Weights of a small transformer language model.
Architecture: LayerNorm before each block, learned positions, biases, untied embeddings.
Each number is 128 + 24 x the weight over its row's rms, rounded and kept within 0 to 255. Layers, rows and columns count from 0. Numbers have three digits each. The size before them is the row's rms in percent of the matrix's.

# up: layer 8 MLP up, 512x128, rms 0.272, rows 283-462, columns 0-31
# down: layer 8 MLP down (transposed), 512x128, rms 0.279, rows 283-462, columns 0-31
up283 110:115123153118079109141098140109108123099148151132136108160124102091151172159136152104084102121146
down283 120:135082144162142127118136151156137128146078106137114170148171143102129108123080118152145131136156
up284 095:149155071105124134098140119141098090108109106187130157118105127164112123116122094143160138150134
down284 093:184133116156131118111179136183118087156113051158123142124123123146087172142149094177154137106116
up285 099:156096106106108102147113127136159116113117138143169088157172166138117150151184113119074084118142
down285 100:114151136129133138101092124112131089151082148142174150153139140075135122101119152120082134120080
up286 113:123132151162145112174098107134118138141135142122120100121132126128110122120135143092165121145152
down286 113:127120132111157098048146078140071120128140142133148115128141159157131139103120110113146132134113
up287 117:131125107086113132130107157172139110160126143164152092156092096140157108145094110147142097120113
down287 105:126105159110147157111110145166152140153147118144096110134097129108133110176166133125162070133127
up288 097:130104169155078130144142134152097131064165141110150139154112162176104098103122141132167121177112
down288 094:075100126143135140129099110139101109081145116120134097094118122126119100120218135096135145092125
up289 115:114147112147125102113125152136092145114111129114151155162154079108095135146134115151121105133136
down289 127:109157119116109164172120126102142111119130144107108117099134132181100125160134097121160127166144
up290 105:128120071154126156134093142133078151095128128138118132157108152164159161145176095146148147114136
down290 099:130131150156153114154108157177141124138135130106124162105159144124169142094143093127124121113153
up291 103:167087117161100138122082146097126130131110134102116129163114178117131151099097133111170114112130
down291 109:181134133122109130107183129168129154150120138133126147138124173148138132136130129090144099130166
up292 110:126136154128122181123140186139117115112139125111120155133106160143135113107125138158172141123124
down292 105:163063092109114122097105118154155193160100115119145138144147118176157161074119124091139127128158
up293 106:137108161110106160123126092152147076138127116128112137182103129130107110115077114144106142139194
down293 099:138126103128114134129144177094108130121146122107176159122128144136138123128148123135154125152151
up294 110:083140111119113141100147148093127106136138082131106128082115127131117169088112122124116216163128
down294 103:107163162104119143147106142150165152117129117175099101114159130138121122181109138142125136090156
up295 104:161131140103105104131135161096128133117137124162128176151127145122130159144116171139139091084121
down295 103:137118129157116073082137093114124131147131108090162103081163096144098110146162156098128145123133
up296 105:087107132155109092129135140151089114156113115130130109142112165112129122092138118102086084109097
down296 098:142131132133120194129139149173129123113141122126097091177120127141137124141144163140102115137114
up297 103:087141151127148164136121139087106148144101156135123115126119120152149168120104119167116068152162
down297 111:149148139105107154135131090082142128126130121104137108098089119138128163124177179162119176173124
up298 087:090137131118099142094094115104100124140099134116117133140126160159136166119106109120132120150164
down298 084:125153188081113116116126145117120142126126088141139169135104137173096124152122184122120128098072
up299 102:114116153111114166127108095102142115127104119127100155141101158128122163167133094078127131076135
down299 095:162142146109136125112175146175120103159115153107124144162197103167150168136134126217094100149122
up300 096:116165137116125134110097157153102136139148105129180149075132126137134120083089116150089110161145
down300 099:158135111150118123107104123145107104138126121138133142148084092148159122123143118120126160115151
up301 104:126167100122104120147149055137086120109131142104100137141156115177139143102134131129137130148149
down301 118:129125122161134109118155138173195129120132084149168104116109095122126140107122125107100149142097
up302 108:111173114091109088144118148116119130110107106113141154157127149156078123140095121122179108152160
down302 109:135134113170133121180135130140103152123102137102165136188118160119079109133112128080119119130142
up303 079:161159066134121128125133106147095113141097088100155134111141109082127139104122158119164124129073
down303 080:155148137126130095114083125083120146132141076134142116166100103123141134065157181147159145153126
up304 107:097097080139112100142097129125145090139135111171106123143149152148112164095136179111184130137117
down304 113:119126097124128176151152178145096126154140098117139152177123106104160123152101138136074135132109
up305 094:117135143141110158117185165137167133142161118119131094121184128112085115103134149129136142123132
down305 103:147134145101147117089134133132143153157153124113113089126114108134144141110127139122140104116149
up306 108:105134117091117157154095101144150121143130123089118114139075117112197151132149144115079122148137
down306 121:161100148119154125133107108077153144103147118103179140117121117114138114096056149111132120129135
up307 099:141133186147080138102114100155112169117138130115099155163122124126124088117139098058192107128090
down307 097:101051161128171113166127106115088146123097123159127105159141146101124158126135137133181169150149
up308 115:141166136122143137159136097135082099100127122097120104086157103126091154070139127130138122150174
down308 124:110148137123107116139144096089119097116172104108151150148105163078106081172097142114164121152092
up309 092:086129115107144139128113107137110093099121086140130110162096137106123098113086140142124123089105
down309 087:157135122122095149146109109060159117172139132169134090117121136127129129087154120142121165116159
up310 089:158114108108075170125152131171103111127135156150129104144092082160114109103131111123080165124127
down310 089:146089134134123155197140118117087108123098102132157142119094143161170126122127115093175109136083
up311 103:117128147165124141138133107144145118124146107127162121121126109150129186136167059109116133124087
down311 106:141137091122096122128120162205124178155134171112132112172096167108078132127123129154124142101124
up312 100:145139135126127124123103123097128127099153115140112123115109102139136145119115120113121124113152
down312 089:125110124110149115157126141186136114169148148125163112106150128102147152105157111150102167151118
up313 090:117187127142133174122134157136109056148107151150122084110126140104117125183127110113128127118099
down313 090:133154096161149154158143134145118099160126119107139069151153125128170186219112116126132135137137
up314 113:168127157137117138129115095115126127096104137139144122108108128140130111154135133162127141129122
down314 116:112131079154140123163092145105119139118141128138158124104104098133137125144146178129113128137148
up315 099:115142081134091155134144101060103135112136142139100116126132173143101103113110155143104112145089
down315 092:095128125147111120140116124039106126108143129150139122148125143119134138120116173119127172124115
up316 103:151119126101132094107148189117119132056147141140160118085176105125132098113120163109116115111102
down316 099:146149142100112156114112105109167117161160147138085113143129114137138144102123093147131175153178
up317 089:130130069130110106135114090115114123091066165105116129137151139117129124125120138100157110149128
down317 085:167121132134134117062110145139150143116134117118120154114131099116128142098105120125157156154155
up318 106:128135106134122145164164133098117131105106133120167129162104130125094095099126123148141120143080
down318 109:141129158160169083115126173127089152118123070112135159120155134118075120106112160122096136157132
up319 088:134163145135108064142121104118129121097122117130080144187153136112120092134110115149140141144158
down319 084:192129113150148080132095144117146097114107111144155135165127119089142122135107126152162155112167
up320 091:108108130129122166103142132162173102152153110105136089131147114136111111130138141098107121089127
down320 092:121164118155089153145179149108137115124127154123128103066120099150170125115126132094093109103121
up321 095:123098078142125134101117110146155075113098115090132093108104124136097101131126150113161093107113
down321 102:101150092130144100154108129082147160095110090136129144121121129137120156116132112159129105118117
up322 093:110104102126126125141094131101122143086116109177081111131104127171097090112128138138115094123132
down322 098:112115138151129130129126117140137126126159117112143121132127099157117151152153121098085117125169
up323 103:131107133133072125116110116142132099147162149111112112114158145121115110137146118098113086152118
down323 104:126119135104144126083151108140114117134115157117111103125136146148082121116140089093131174135125
up324 113:099081138145119102112142102124139107085134114121144100122110134104081095126103130141100120114161
down324 119:145089156076118132142104138064101139134103115168144113108124155083142112135129142143137149084087
up325 094:132159139145118149154138120116149134127091125127104150098098123115116116114165163149106117142080
down325 092:132125143112110110115144114086109147135105138124135098094099124141117128135151140143132155127139
up326 094:122123167123091163172147100108095125129132130149139095150138142120129131105138137172101141122117
down326 088:111130100140130151138150065137102125133163117057146137119104129136134126119116171177117140143116
up327 099:149108132129145147104127110082124111128123144092153123093128184119103135104112170137145150130113
down327 093:137108087109147104138114179112101110128150089123098129115144144131112136106094125102097150112177
up328 098:163151126127103126119081155122121081122156122123132139109162122168100109166132152172173095108113
down328 108:117149109144157119083148128065124171153149121160166143182140104136146117123112141151107102127152
up329 106:098167122160100092129105156171139108158129132163138120141088095112175101104115179127114145133157
down329 110:099168144141137144102134120119133138137128164142111146119107140116150122126157099113143144120150
up330 103:096144128098117122157114098157123130105124132136108116100127140140102123128115108131121170107154
down330 099:112157104139117172167121105104142139149138144173143132131107138134124128109124112120120156147099
up331 090:104139125118135112159134109102125095151154137102132136119157099131109136129138108103154120094155
down331 087:196129123124141083153089105163133140106145131145107166142114134169123170150173141137149117129129
up332 108:161142149090114112142180166159127094159131151093144119134104120125113117120148131152124174126101
down332 108:143096107121181124135134146152125133133095154109142147169123134132101118105091124116135111147070
up333 103:101137123163144151172132112130109108109160158130125123139096132110079159166084128106067116119145
down333 098:097137173141115119133136134145077110172108104128105100167101106098107124199123122157137153150136
up334 096:144111168100150113118125127149123073117139151139140128151141158139106140129130171132138118151147
down334 094:079107100132131118154128110101053161119135132103163142166134119136124081140134145135166153120093
up335 101:124145116184126129106135133157135125138121140059137164088114135089126127114158123140183138155134
down335 098:139112113122149114097104123104118129141139045177148108128134147109163153119094119136152155154127
up336 104:130139127098081132140106108102137163156051084138103159144170167124137107135127126148146133126102
down336 099:097136167125149158118104121129130121159123096105083112156175122144118096100175130124161111135128
up337 101:092104129143118155159067117160113123136131125112149122155136147123148148121127156140118123076102
down337 102:151127131083090178103116154173130134143147117172074118153094109143162132153121119161185127097139
up338 095:094136114123151107160138137127146090136089138116095109100101120129102162128118132136108168143109
down338 098:184145154096130152102139129107107167111090124106137106134155156132114127123125133105175166139123
up339 105:141103120133148108116134173093168149123111137092144150108166141147131139095116120105149097174128
down339 097:122071136079131138058153119142170164160090179120103144147139087115109101134096147112097124103169
up340 076:151103184151082105133122154133102129097161139121147128117137080137142103142129158155112097106158
down340 081:128068107132114117150131114159106126156098135143141187140113131141138134142118103073164122123136
up341 105:160112119057132116152132128146130106114088135148112107146095092138099116118115165137112163127110
down341 104:106137121154155114094132127131155135105129133130153167131090110143142159102189142086143137133078
up342 096:115130140117141092144159144145111108080151147178145123134109167161098087105146151098116131150104
down342 102:100092132169100128150114107137109123114142110129141144116122143125127108121144145095120119097097
up343 101:125136159100143122131166196098088113110119137124127124095132131122151086111128120111135140126117
down343 107:119092099121120128140110104136127105109136107148148121150115132125146175130166102140102107114181
up344 105:117117127107138140127082113147180152130106130115124101135142156094130116140101095087090103132091
down344 100:134145149092161103112132111119138113129091132114147094115098110157157118105130155153127167145151
up345 099:117135121096096117098154103125084125131137164156116133136093147105102139099088076129107099123121
down345 116:152121138170071139158148135125139155104188152138094155121107136131112115099143134126117108116113
up346 098:128117111110127120111117110152126123098083165129110112139120130140097112101124126087136146130143
down346 095:151119117144129123143164116168122137145131115167135093123145154129110168138104140127137175154116
up347 098:076120101103134144085121180159092159132146136107082100115095165180158139124199145127149101135122
down347 100:141129124117091108129137089114097109145193126159113115143111146089117155137187102156153094137107
up348 095:142135142144147176120096124116126149099130145089107102140151142106116092104117122165150098166107
down348 089:135148094127137147107138087094106080111148128163106146138137132108076103147133147143079092160071
up349 082:087169124117130146095103133151137134110119109122132167129133160064152144147126125124128134186173
down349 078:146118152176113103124138115124182126167120104175172145165133118124106110136129109131113138135085
up350 093:139149133072106094113142136104092189129098124119117146129082145155116153137100123068136095142089
down350 100:140164124060152124098155128134070086110119125148163115092143156147124121144128123156086138124125
up351 093:148136154186108132139129128177136158117105117121095117119150117135133155119136162110137120122043
down351 094:143112115124164100154133095186082130161139153101122167129083145171129104151133138110120137142077
up352 082:126104104129107167116131127107127150090096162116122109120144095182135158154084137142149100126146
down352 075:167122142122106107133118151071128106156154096160095149100157103089160122132112112156158119164140
up353 111:142114155103135098154106085130151163148126134147068155111100113151138139159121140108119097137138
down353 121:090125160117160132139114095161131191158083143142111114121113147109208108117118174091087133145122
up354 115:099119134115108097168150182162132145128158109108125106167103135114090139145159124145085118124137
down354 124:118112167120117148102104160154118125104110070185140125115144110134165098097100114105125119112095
up355 092:152102119192119161137092092136106157104132149156160099113114143108097116133122146125133149129159
down355 098:139093142114155078088169104170144148142146145095146165140112173136120125135128110101128135132136
up356 104:089142180138132142113105120146139138135131151123126140115114143105104115087127126097101136098050
down356 101:145073163116153163132124131134127119134088179103119106123146161125115113109122135120103140115114
up357 106:153120131164109134140099131113163166128111141129095156150152128125123109133117135129130128175136
down357 106:142146085150141151070163130145127121119135144153140129130188142175166143115098116156135092093185
up358 102:119132153152070138158114140155153131088107116111133135117130131101129157113113083082121112177134
down358 112:146130101135111108124114133095116139130132132104131159138071133128142135154137099096130094175144
up359 097:112113144099125145129111079116114123132141160121080102092169114097121098094117162084118150137109
down359 099:147111147098162147115140103097139077146117159142146128175137149167155141089153137134124122132154
up360 105:132127083132087174121112157137106121097135143160132072134174160135158168116093141120097114126135
down360 097:124084085090148137147085104104120146119088143100158134117108171118132114129171126118120137129129
up361 108:132087129144125122083168119119155076146133165115076123111101139144124143131084156121148151134125
down361 096:120114077136134124141151123137146137090164095118103128119111109110101140132111096163071105148161
up362 091:096113130136125129156136151099141129173144101107116205095105124120125101158121121130153121123106
down362 093:127163134098130109115124135053131093124131102138106177076162107131139116149121149142118109114151
up363 088:130140131160123138151120117085116094159117102163106097118093110108146129114105147149144131111113
down363 081:156104125100107123142126130152165138125100117047152120112113153125108118164135125135117167167117
up364 100:128137097117124146124116130135074115164130128112122159096100111121115140163171128138100107088091
down364 103:113170148154093104134085106106118101092122109119122164137135113154097102147158144108109143123173
up365 088:112100177132085099136131120129123111122102121121160103153171129078108141102128132170135140095119
down365 084:103126094110178135134107133119100145159108132115109112127118151121129135142149113121135148149131
up366 104:130103142101109167140141140120134100146113150142112145102096123112131139109115054109142121135111
down366 106:131154116111122100202144140124120135145147130151146165139116136169117162169136132175114137136115
up367 103:083148168118137152123155119176092096127141132155104101161145120116149151140073118110129092134115
down367 100:122095125158160112168110089107136154140104111168116128094131133112148162110131138110131105129107
up368 100:126095112143137127133150133123115108081171107121172143121122133133144114157154123117162116165115
down368 097:122151118141068156108120122184171135136167140109143116121103138121167111143125108155145100096151
up369 104:131131127106124135137099144095124091186161140152171127140101139134091118152126111117082131130107
down369 100:125112065113145164125170118177100099154125143122130109128147122115123126151147129114165094155151
up370 098:142110120139130121149081094172133120114140117091112128106079132139126144166111167113135133146109
down370 106:126121122154164154127118114133143149111133113121125140158082108159168142078183131128129107116098
up371 109:108135133110139122137129085117087052125171128156123106128132110097133123125149129098111144125104
down371 111:089131139135109150130115108200128172127134137133184126145137134120149133135200122151139096104120
up372 099:110139109135178133139112112174167172085100124152096150124134120118171128129094161125136121132125
down372 096:148100078139151136135116101133175131145100145145128125166108119104142167141144118149155126177147
up373 093:097114115150131116189116113132140132150130124167133141173115125170127125121139144111083175135138
down373 097:126164148100133108118143133172073148125146108151109108157172125131104150140123130139158137156126
up374 097:106145186119113135098119129061129114141127119082140099096071126100135151115113108098096131122134
down374 098:112135126090112181132109115150121104141119165127157121139141127148130129150111153114092128119126
up375 085:103086149126127097169098137146142111067142130154118126127138159136129134157117113109128116145133
down375 078:124150139163129134147129111171176132132123146136106136118141144132130097157141137120134142155095
up376 087:119122091102123150111090122135153020115074118125134123160109126123096116123116086120091111099104
down376 082:156174104120177121124124097074133123115158144085150116146132108174076117138175141155149111108165
up377 101:112116133123143139149143124116145173106127121108150142104152102074114130130130114101102107133107
down377 107:121101138110127145141074139142107115103099107141101124107120136166101120118080089136149103134099
up378 099:089131141171111104106108127095130151121115152143136135121083164151100082122122127165142173096110
down378 092:151103158128118122126157109152171138173100135116146186146128111134133138130105137165140144137171
up379 102:114104163105126136124102124119163129105154083153129119070153159093108114074101121115143084176129
down379 106:105116098176129119085116167144140120076119117139069171081122147140119132133137129150121112144121
up380 096:105082116124094134157088158136130109090141140121137160086083138132123147136124140146131104103125
down380 105:095092092121086098142169148076111112135126093141119116124131139084113111108099129124115106137111
up381 097:164148137148072165165103129158120122092155155118118072163163109107156112121088151128136149118126
down381 093:118206133124096168157134107148117164172157126094101117101133117112172146097140123134124123096143
up382 096:120170125092117124155111129119094140087101177181114132149139161143148144087124085088151174150165
down382 103:114142140113138134102150132186102094104120139120153124148115170116130125116146133095146146136138
up383 101:143094128107156137135086096122124113121151170117122097162111138175131111114085149147144121145118
down383 094:120106099125087122097130139105129103114133154116079108089144153142144161175091146126098060148148
up384 104:136127156117081126133116143128107147115165141141165104117105134134094164154153113131134145122093
down384 106:133112098114134168161121112105163105113108131120119142109140163122137146168125133137134063142137
up385 080:066121129121108150132146120117119147133121128177098159146153140126127162110158159155104135137114
down385 073:166166126110132106103149115085124156099134118151137123148148116156139121160145109156094125112147
up386 099:134136096166157123173111122159125105132127101127090155135126120171106126126110129166121087127129
down386 093:120136130136136155107148133189102134120166057128118109149131122154158118155151104147095105128122
up387 098:146146136115113111058135128140110115085114108145109083080149128151124131087127111115118115150124
down387 105:141111101144092114142132113102116146107116161134127098137126140134155171116066150142111174114117
up388 086:117111153142124154128146179111151114132135099129104131130152122109134158130113141123151077111068
down388 090:137149131157139112146102133076126107126128095103134116097109189135148130103155140114141123131109
up389 100:145102117123108158153105158135111119138129109136129132113114140144110152107124164128135111156111
down389 102:155132103118138098100144168061122162129075139133096117139090113127091119131129139114123152112104
up390 110:115085108095083144169174141152118121111144132138148136142120140070112120119152096169130121121128
down390 120:137114105143090136128165146113117141095122144137154156116100131106115166177100119139130082112160
up391 108:130173102121114106151123105135146130163153139192111108096165136160085139144144094117129138150148
down391 110:103124149104097170157129136159116136113132166118147094132124133109148151099168150159105146153127
up392 095:124129139130133167103161121102124101108141110152134105156147128113154101151061101116159102125103
down392 093:138092135111129159161132109147134103121043134139154134111096108124116120158142127118199160151144
up393 095:125059111181117102122136090131137123121089076111098130118124111125126168117097099138117091153123
down393 088:153108114158133174136147154147124121116171095110150121091114153149185176137154101116078144185144
up394 092:099106139135095120128105164122135138202185152123137131096128147118141156133101133153130145169107
down394 088:113170061119123103175143097127095147174108127148107146140161115127106129127157161125101081128110
up395 095:113169169048093094145135113123137118125149156119085115122177135097148161107141088135120108114127
down395 097:147138119123159122155126140163126140139191162124144147131115126126149161121147111123150122098090
up396 098:131129130147113134110124124098110142127129133121116118143120121133113166139135113137135113148171
down396 093:128146104128148127147117149193129110134129094146125121156117089157161087077161111131142093142151
up397 104:103111130117091137121152088087145114160166124116137101114149134127107141098117116095149160097102
down397 100:139135125089141134135127114131082098073144130151143137134100141129080128144152131137120081120119
up398 100:166154128142152133131131165183122156145106129133126118119113098192107171126151175140123154153151
down398 089:125140114165147148180171134156128152107136098130112129144109102132158138164099135112122090182090
up399 102:157083132142145131120151074113127149168108146138138087155090124084086098100105100140155119129119
down399 104:161113130119131123073143150156153148085134077114132082148114117180122137127140121151109066142131
up400 114:162121115112114132125112101164090083122117137126115119139121091097107143124087157127155115127110
down400 113:127144131096123135143114131175089115123117109176126116117148098113132140162165116111150139089129
up401 104:129093083119128142182137120131112185107152169121131136092149125163137139122088138133088124085105
down401 095:136141157131127125106148124143129134137134158132100114120111134157142090112145110118097117128157
up402 102:114166113108121083129085114150117110123112163150153140122164121138132140114139097089112113097182
down402 103:127137166119132117081136108158155126133147130138182130160098168130114112077174128123158123147156
up403 103:114134108156129114105078068156146123138074122123119148154121100102148147103139134097125131130101
down403 113:141104090105109128124098123173142128152129094107113138149145157143107101119098108130138089131140
up404 100:150125130161135125143131107176132113152131139113095146102139144164097098063122147085054149150121
down404 110:122145128102109163135125152148105092117110107132096135159083090175124095119162143141109128151137
up405 104:087164158071112102151106151113094088118144129135119130128089111155139146127133131137154133087121
down405 106:088098064095119119115134092136090161139172155159158150132120125112154122122111164115145126095113
up406 119:124108143107120139127145072120101146116139146140129153109147135101108159131129143135116100171109
down406 107:122107111121109125128126054111130113152148089137198115105150156112124120138085133136116164160124
up407 110:127142075111108126123080070119125099121124119162122136157160159125109127118116121139167104123141
down407 119:121140086139102111121069141101107148113067084122106141127102142140114130108118101131164151129145
up408 109:102107100119136137096089137176145144125105123214145105097106119122111133104091104105087143121098
down408 103:125144107136097095152105165116128152134119162110143120121120180131163133089070168121153145159103
up409 087:152144119118151110093142139076165144092110111133137160069125099162078145156126124124136179166106
down409 071:130160134135133181070080157080158131104131149119150129119126097102143146206123142108130110160097
up410 090:124118152102128106162172106159181143147091101142104130125154130078124091121120110117162136144088
down410 084:140151106096153130136132111099122125060169092114129123138117153131113142142158169113102155107185
up411 112:118122090127129132115122133099059153127156144088115144177113135137127101135072175093134136115135
down411 103:165118132134126111126136109153131078113137116111140125134152092163114137118143147123113088088108
up412 102:140154113138131143157123156176153093155105106083139119091141107108160121126106111133132112147090
down412 102:144155124120161094142128211143082125126132086138142100080159142109097138159119181154076125159103
up413 107:119134119112069148111135109093134081144132095153143209125135121131197105107153139082172124121091
down413 106:126153186104107152095167104179103111111112145108159143167100108141171102091178126102143124163145
up414 110:146148127125136163166148122132136076093135145168127086141134130126126152182117171117121133167138
down414 099:102124106075172117159107155079122138101064156112156153139141163126113110117134125098156113128143
up415 073:136163135136154163164147136140146125104124163134115090122103122122134128107123100118164136142121
down415 074:174099143111096096137144131076107137130126075082155125118132140133150129157168152137111111162131
up416 102:143145097149162150131151123154114138138150131136108159109087124136125084168125147101153162148125
down416 106:149141137073128133124086162127099072087118144148086159164154093139130119131088128126116137124150
up417 101:074116130120109147118102087116103130142092136137129145122165144125135144133129154130149132128125
down417 095:125168145156140141088119100139152125160150117112160119140131146128108135121132105143128161137152
up418 104:108120180073114113119126109132115127154158141149122138126139121133143154179106097121136080166113
down418 098:144114133082134134148151108106051110140111114135122145128137147125152102162143124135185111177109
up419 093:117154112101144137128153160142126106096151108144109103124129133142127144121113190157173120145131
down419 092:128145129129117153125111112140147128139091083133099136115113110151123106158129061109091169151116
up420 096:115104152139171139149111103107112126114103171130120161116141174106124175104139138168148139099114
down420 094:159122090113141122140112159136095140165163181146113169133115134141085081129129103140134112119155
up421 106:131122156112112099133152135184102092144103151159150137120150110100068186094110113135129124128119
down421 107:124095147123142104109128124124137113159143132112144125105112140163142120066153140138105100121121
up422 098:122105184114111138113136131099114082118118089141118143154122117125067101160132123145148106133101
down422 091:088102114095098098151094103127099073136171138165141110156108133145121173147151114100140158127136
up423 100:141126129139105107152140120112127164083150139111097099179118143150091115142124143153112096154107
down423 094:167126151095140127081126123148140109101062146118125137174107163087130153115145128114083134157145
up424 104:117121112106080119135082141102136150179183162104122164106142111156096138101173113115163150121164
down424 103:124112162120127093151165099096110097103087128157153157130102115133141159113106128127149053107099
up425 092:149143129086124121123120143122127121119130102121120125095078116115142075122150154131168139135121
down425 087:120121129124117085106124097140104161121115067144106169155098152144129119197113124120136120150140
up426 095:177110067129144143168130179093145093136124125160114080145148131120166166147149094102129127131131
down426 096:147085122142154155137128136106125145172137149122183129120136151092145096090141093147148155119120
up427 110:127139142107145086125155144106140134136121134139150124152153140161119106108112111079137106170105
down427 105:129122160119130126124126087094114133145109158145167136120122159110138100148132122070128110114115
up428 095:114139144122113141138112099132157127092157151136106135090104151171140137112116180135119111123129
down428 094:123125120142129145121108125154109112109135141139150133149116156152110118113143096143132088137090
up429 107:126063121111132103142124091147140120127128160147146139119092122119135129136140134159171175119138
down429 106:084104163111116104152097099118142102126181098157132104168113102121109179158123143138132118140112
up430 096:154090106106152110123116125155125154105147159126153127137160128145103090125127092102105099071163
down430 088:142146118083100105168122156109117119106159107110117137138104111132107117143100123122109083096145
up431 109:092090109131093137121105115134079111130127166128146126098130137118113126141169159115120170139136
down431 099:115151120125149062094143087123128188152168140147115097140139120199086111160104128105155139131108
up432 102:154111100132128171130074134143131121099135125136168136198134117118143145115118095090119079134130
down432 099:149130134150107096117164152155129149116149125133173069097099150174131131136107105126184154148146
up433 100:104120107137112118131137095118132090128107168119133183126143049125121131123125190111149074149156
down433 105:133148070095115115095110095113128157130150145135106160142129102120126107110166105062143143110159
up434 098:124110140144134115138128103134113108128145145119115120164160088142139143103075148140113144124134
down434 108:117160157118145130152122085177148142153131106087117146128126102131166078146137119144080164129128
up435 090:118146128081124129140141116165133127128115113125147136115148135087088104127087115090115134117135
down435 092:162119130117121167156123134135101130141179102117132122150125132116137128145169138160108117132143
up436 104:141131164133129127081122112157127136094109121116086149105204147117109167112082117127139091099165
down436 106:147099111132158152177159081108105160132159088093144126154142100130107140143143159123085086138092
up437 094:092131112138118149112119142130061116131130144113083113106139113132147076158121127099130126089125
down437 090:166143122087172093068138118117104131147166093090116115134142132115123170150155094121104114116184
up438 096:120102124110067098096174077114070152133105121168144138085121114095087150121090139102139117098133
down438 077:119133138138128149164136112115059106100150071128157147110112118141115164121124110140089105129113
up439 096:110093150112138130145131150119120144100137140171086118134112192158140164115129154064158151166125
down439 096:119167163142109111127092094135137114102084140132150086145085122134142129131121142141149116130155
up440 108:131135124168122144124112152125093142126125139147126152137097148115158123105112140167151122087134
down440 117:109149146087098146121149155110148110130144121075102112086133118108080100134129160162127102182130
up441 092:149136170116117112109107119132095155105059098141112145108164147147124120135127114103130140167129
down441 093:147140154122122147129124159140127113102081143153145147115144126132095124157127089154129107122079
up442 103:073123132134146135104161109168121117126117154097119085110103144130153104120132121146120159171175
down442 103:128169122132086120165107092099108094138102136109151124167123141135106087148129086114114129136124
up443 101:139145164128112139165121148135155131152155136145108190157120092137122140105158121118061116081107
down443 097:132086101125134115115124109083114110138085119117171088120102139089176152129130165110129203098104
up444 113:125107099114155138100195147132145109093186122095109142074138113140113139132118154127127141131104
down444 115:127077139118124125118161116108119121136113140132097164130115153148137133136104131083130151136057
up445 105:157116100124142116134173132146097114114135154096121146126125130110138106101090098113115141107137
down445 103:110157141112156121120110148126138144121088146139140099122132109102119189133106147121129162161088
up446 107:087131140155137092137118142129140112105164122102103122133139086080119113117091101097131086118084
down446 110:142108135164101117151098123129109125093150177125144100126128114131152145132126151072138136146150
up447 103:129095129134170161147131152123118067151124188133126109115104151107098086127149101132158123148135
down447 111:089120087150107136154128134182182111145137105078179139157149131085144104180123128117111122145086
up448 093:122121066128114108095136066140120080108139161119165119125088129135146149140136153139159100116143
down448 082:157158140124108130096133136130124123168154116151120173098152126162123133096185159134110120104158
up449 092:085117125119125100140121083127141150100111128102138136118107163099140154127131159160122131171131
down449 093:093112117104097090139104109087097128139182124126088163137081087135133129145126107176116127154125
up450 106:117106110135148095145128111126134104118147121136126127140090092150117131134115146125173133122140
down450 109:135131161066164152122148105133122153168137080123116145132105132125103122137103158126150099133151
up451 117:141135127155158148148129167146137163165106128126136122107137157170082074128138095155111138155101
down451 111:139136106128127139132111148154106132167100151081152143120166135071079130168152108143125068167134
up452 076:137162120120164171135172092158141177111152130112127097148154130130132138133122133116148121123154
down452 078:163136155117172121073156132086075172135110136108107149144132109123103095128146135135153120119175
up453 105:139130117086154155150112125144143105137170125097128138125179105160125105126100114131134087139103
down453 103:137163148110170150129121121150130128102139120115157177117137159142102102128126087152174095135105
up454 103:123113093176147130155139139123150130106124147092124129135155109118139118102110171098141108122159
down454 100:097080162135115138105114124102121110090133144103145100138110161120115111124143117113150107130157
up455 105:127112131133137085149121120125121119091096110126135119136151153159140105147117100139109104159139
down455 103:156094150146109110148128119140109105109132128129139140163137135167107134151143131115151133143105
up456 105:093110096142137129115194133125136126146100099129119114088138133102152144122135124103167130137162
down456 097:137098167094114109109080154153129166143144141115127111155085160109127138170163106106105169149149
up457 113:116130140115148134150121112144143127137131107100115133157086156091107092092116152107097166125129
down457 117:124133099174105131143093158112122107109154144116108119134120129123114112153118109142124170113133
up458 098:152130143132123155118116170138146079067099122122126173151136110133129136105073092173134124141090
down458 118:161144094111111072084135095063090123127119164156151098103151118160140120135121150135138111111166
up459 104:130105113141104143094128137093130098131118123129116135114125164158109153090142116109149117149168
down459 111:163123125127128140094130150194091152142147120151075125142146096083126127116166157109089151150140
up460 101:129129061154102104121142087108125121130105151137118200137139126135095144106117119144125126099118
down460 090:103141147113128153128149176123114104106162138161142095111153112121123187137131110163129081137140
up461 105:133081110122167155117170118157111120109124121079165105119097145135138156108122157145153105122156
down461 119:145115138132104137143168150084124096139105175152152135121125133118154133158141170118070119138130
up462 094:111114153110154115142094161165137118139140107095119130088106165145101130085146140105154113133112
down462 096:118119113107144111121145116139141120103165124082130131135126101136136115116111167171125141105109